config.toml
vocab_size = 8192
norm_eps = 1e-05
rope_theta = 10000.0
attn_scale = 0.177
tie_word_embeddings = false
lr_mult_o = 0.996
lr_head = 0.0128
max_grad_norm = 1.0
schedule = "wsd"
train_tokens = 81630000
max_steps = 4983
Each number is 500 + 50 x the weight over its row's rms, rounded and kept within 0 to 999. Layers, rows and columns count from 0. Numbers have three digits each. The size before them is the row's rms in percent of the matrix's.

# layer 3 MLP down, 64x256, rms 0.236, rows 0-63, columns 64-127
090:384473548491428511415391457507547517409506449473506631376453538622467409424518466521546482501583484442592457478463399576498574474499496543538411510461459491486547504539430487484507481491440430
089:496598452472537433488412586495491484529578561567509547533530411508611520553436541410451527474456568492535498546509445600502506541456395556501454489498513483499485472522525405441518463518514551
091:533545448489520484502638434464528541502536515541503526435396400479536532554493555545452505522464464524525537590530593464546590520489492498442474499558447500492586491501571615516519509491448514
105:548498430514327491515557504425495557596507432533507364541441477472475528444440576492457498582490551472516534536540492452510541516465565488453439575474554506507540477427542534491484508499475573
089:546494488530469493446418421556561491554482476502514488446473469564459546616482649514557510469495423436457507564540415495510421417532521526450436462537529492476519512530433502456495517490585414
101:513537521501455468483500553528563561546515530519489529616524449621442477558534517494523501615597552444447504549524461505488524586535457489518497521463532487518477523518465368455502470506437514
091:498429527515509399622640483437404493533473468549513506514531543516488613416506370441484498450477477544511495458455503439486454513532432488470592479491502508478571492457573456451498543505481481
087:538555492473671525465424522555494549495545471485505428486519501503567493489474538575526522402508435559542549506541536521491416462441516483443512420557533496516420486465509467491511496459607539
094:422505435499461356308479518355501442506548493461516479428509486505529479516596502470461523461454537574520509458469499468501508498475405474558560456516429503462479490484500610488506512505541521
085:524430412507488405555453504440542605451509478548492563509433454433447573598407508450517513597578533516618594484467629512496495480548525436538396555502390516503568484495497450440505541517531476
095:404544512513497499498459480434528478515492466499501479458552531476483544464447454426438468411533528424541409547574631479494480582540486488561430540510554491519490493521447537516507538516584447
101:525498515485455601552523403494500501523547485566499581500474542461543589530555446500488527492455474545522499567593466411480511551463455532571548578545465497495531494563575470482509472529576586
087:486493478486481547521400500355524524473453506436504443441484469481516473519522462415494481579571496634490517533503416481482521412488545462511519498586550498489470519472524382460484474489469363
098:518450579519514600516463553476540454545392459452510521534513440428451476507471515525468490497572545506551497455588491495504569512401465404523444552410510495532470493552523511448481539478533523
089:576455475515423494511525563541507569510525492525498527505397466434507555450540462477420508527439500550479431444556547453498493455581551558513592409573506491505495519478540513594499478514543613
093:534587453479459455557398536585468474501516497453497543521473467523524431526506544532475515450400517497400476505427375437496542488452402487502499494513470507487476496458512511592488536503532497
090:583548518518524521501599519493519496457558540525518433507502524480464417472545495492614512472554647493453472535528481530513521419502543500439499516490473517481455492491519533520502494482558560
124:508447508498572479493501486407469510442547488526516499522461423539502509454465552511489519514440435464417434496515539445505418538481479486493376495470421501529435497589508429513491455506447568
104:599434569502594475492616454497537531482432543486469470513401566397494484436483595474531472462393474393421478488597542528501436489468552545511453490442478487481452500580473566500477503497588513
100:421444570502505472485562599500465465522568514463502608506558557452547553467571407416556509494408516413479572489452548411501421503536538541563484641449402493502516490559525550384503468496416550
093:513539514509549478514535520548520576403480564518510599530601510431516533587526420553485495541584552469558582521612527480524600504563549602535579579523465496534465489496510453566490463509480426
100:485451476499557516490464326417493521527609555544502450534492563502518586550495502349415539544461454499622556391451454521504506521533528560587530494503440518499497489508495486431496532510477516
106:476468534510515569461562463520482477493569608464503496487467546661495466520501570492517487508494599503454539532474603626501442476454594479526460468523534502509496503438518509471524638479476458
099:427544459490524628487471504521481465357470490523493453495413472548480432377556464573555518463503505464523470447507576547485555467611479563497565474497467497491438503508464605580511423464453464
094:487527537514541552575596414529531548429462429444471610565464475531456432570496564492578515473514529514541556517459488407482460431501595548443461334509491497487461528556492442531496494495467526
086:406544491505501415520504586488529420487415524616491555506531471492503428504461439459386480446433409529383334527503537558513507513537484476520549619493541495496492481569444574473495475503504468
093:509458524491565395566420506480495451498530511500499545430486503488487435547460464533553494440508452477534473487469399483496526534445511515475514350549560490537494484426535416500494441477506365
093:579537462505501423565544574404515530408529560523514487551633401459519540453485514472556516519557495521537423478536611437527504556585477531432488466533465488518443498469608482589525563477553438
092:560494398532551547494489469501568502508600565461491534468392411504539510515416541501456514525561464615544574459500453534487454541578517525487487454666525500492488520554509417455500513526508550
115:416484480504494482493473579578442493586499512522499531558623544582587484468541497549508476458473542509500502508404496501487586441497394440457538653418475497462515492525472563541491487511501491
163:453532537501474462554494473462513562499493520537498515543550585482577564571512499525498500450520499452540542524499528664499505516529452496586507515472555496494514511510502474481509716515552489
095:460580493477522547382600445601535458558528480504506424547457505422511522560568414480595488490495508512552451580493576525512532486537490560468544419503508496506555529482473519563483503486618542
096:480480552520442408593374508518520559520529514521487477482410498472562385501502498517601516589576421520476509531548452515501511564553580528434520553530442494517524498493548511541495472503534536
099:496586516512492564506556490505474630538578579565507560519512532532426563546527499551461543565556444537505571496471490576521590567524602494512577534485607505512446499510536503551540482543340552
097:438559502483487429432471605560518435435448497530508541449477538454496522500542466526489512584430368333601558571498610627499520513480466430518526534397462520500566506524457447571499504509479585
092:509425420510503498563387366479439429450528555483492446461433426517446489497534496439546466536506444500477522463406445441482431381489485546430449476471550494461555490436501460508472450504475473
133:533454538497498543564535419389359429566478523461496422409534474509465501498416512444524502521453532503453455380482502571503528502494602492458451422504541492505463490464556491494493498492417449
091:509499481492577465420457435594517494472433522482491507447484543575625564493536496489559485472489581477526472488479492518501408461466451414564450390484522499476610526493444460505498503516513412
113:516581589471548452538444483449473450499443431467507466457654488471469470467471462422428497495524542547558496446472520493509515496430524354501493524473444508503473494482430490548510443497492348
094:505482511488489440423532390598510507594448530592496574401456552513521508479552504482608473517580467474478589536437464587512513448537541491450559435402481501473531501505520553520500501524478494
092:575405466495518524563558571501472512513539458466504485545600432552508490538460544501428472469532555370520482387485455425525546491479558510418498392532566501508625505446522583446497438482436460
099:534402518487475529391462484533448512489479466520503456445368590442460482443562510435533488500473407498448535412460518463500547442466542438486444452515489534518454498485491552427492504509476519
114:500433457510559445456536485484398443386473418475505533486604509465417421484443465519554489541469566539467425532554498360500499473474540513410567375532420497492514490436479527363515530497452404
090:556625495506526586522454469553540515448454447450505423576451433488430430582391569576539505516412563607440561515506583522498474477439526504520347476495494506492526491550391468532498449487530480
098:471519497489492517505476487526486531507482495389504458488574564468432466532433548459402524549471470660570429484448574559510449495385405468504483461553496495482449492482487439462475497496462591
095:400515543508414417457462557488428547470440449487468451500527568514570462473491448535407510503433425466471498478431457524498506459476487522507499454496456472488366478510444434535500472493438550
101:448517444486528522522424530468530549490427504509527566610610504524583408492546445545446489472552575520608490532581530486490544553524411622552480514510499499507471512492467536500516509498595524
098:569507452494432485459497580547504469451483490448503603542561448512458542447530533593495498502504494481491529533547426356510376483470480459532505550434557497514529478504498540470491486493520534
093:409551366498454430528527595551428456453509535496486544639497556550520485466525478526500508415412510529434414522391415508483435514517476437517624603502474487491453513489503521457483466455464582
091:443475454516561503460560720466521423571447514547527419530448517438499444407528478406564522499471553454455450461546487396488522535566522563408457567398552508513462498476494477492494489481486444
096:525528531503505586459455446403476519622487476502505445437520448391512446501574422478517489480601459382457440426527482478491529579489501532484469424430494498517508482543462501449503502499488511
086:446517548510444547416618475477570436576522480527500560465562565544468532544445527534478468545511524556490502562422385475498586497574498593571520568467531479526500505447486545637483403472394481
109:491569527503511548515472388553544443553456524428499433531414525447522397464556535630507504527418425596506520590491470405516423509508498408472441484487445518502486511655493458493498457513612539
091:502467524503502463539619475542491444498536450495502469357512570451524527435488478437519487431470546445580463611576458403497567655560450535470413524496466497505562515471635492548512502502551397
091:536438533497442493563505604462466465543500528507491497515477429461463548460434583563538500482496581432431602444464529578499601462545518480479546526468519505476551489365516497477506511524466490
088:505502552503519502566479530614564563453516495624503557466518466535501540504419542538503473604481544615453507504551550504516476524369486493453489529572509507503488505490508475569503501515515513
111:497481556484524572471473519551492502451460531550510507481706525358458540513435409482444503477454550570546412417526526419493479525486477590485562495423494524532500502566548506458501536487554583
173:494569471501511531542535536511535546525604544521496453547505553556516597516569527561521513470501409523453509486433507566497470531450519499586578524566574494501549503464576557510507610535566531
085:563431609503617616516504464573482436430398461400494497382474560608453495562482514522549509492442488548477516509464461504493511528539521375588478511578514492490490494502431562579510465495486505
097:511484535517505434508479532452556481489446471422481508422457484460559474437527415422540486396655487551550536436496593518492505422564461421562539587474552476484471506458517594416492503446400448
108:532443447521400533491523567456379461503516460451508381469533522560495466510553403401496487500530421421355524492461368532482447454470482489531498574520442503505406510424464591451521527513508487
098:626513565513575569481444520550485477524506448472493513545563469535475502533507593588460499575483474528512528547547529463506511511497495430454424460456578500497638499548425382531485474481495441
087:451535595485462496495511528563566468503546488475504497539524489627574530588456595464438497520542551495398452525524495605481541493546518510532439534656494506508446524461536568503509507507470534
085:479486436476498562507504441508571586505422480467488442573391459412412513504535518577486517437593565478417436553482367600466510486428463524407516403433560498478512511557386407539488552540513467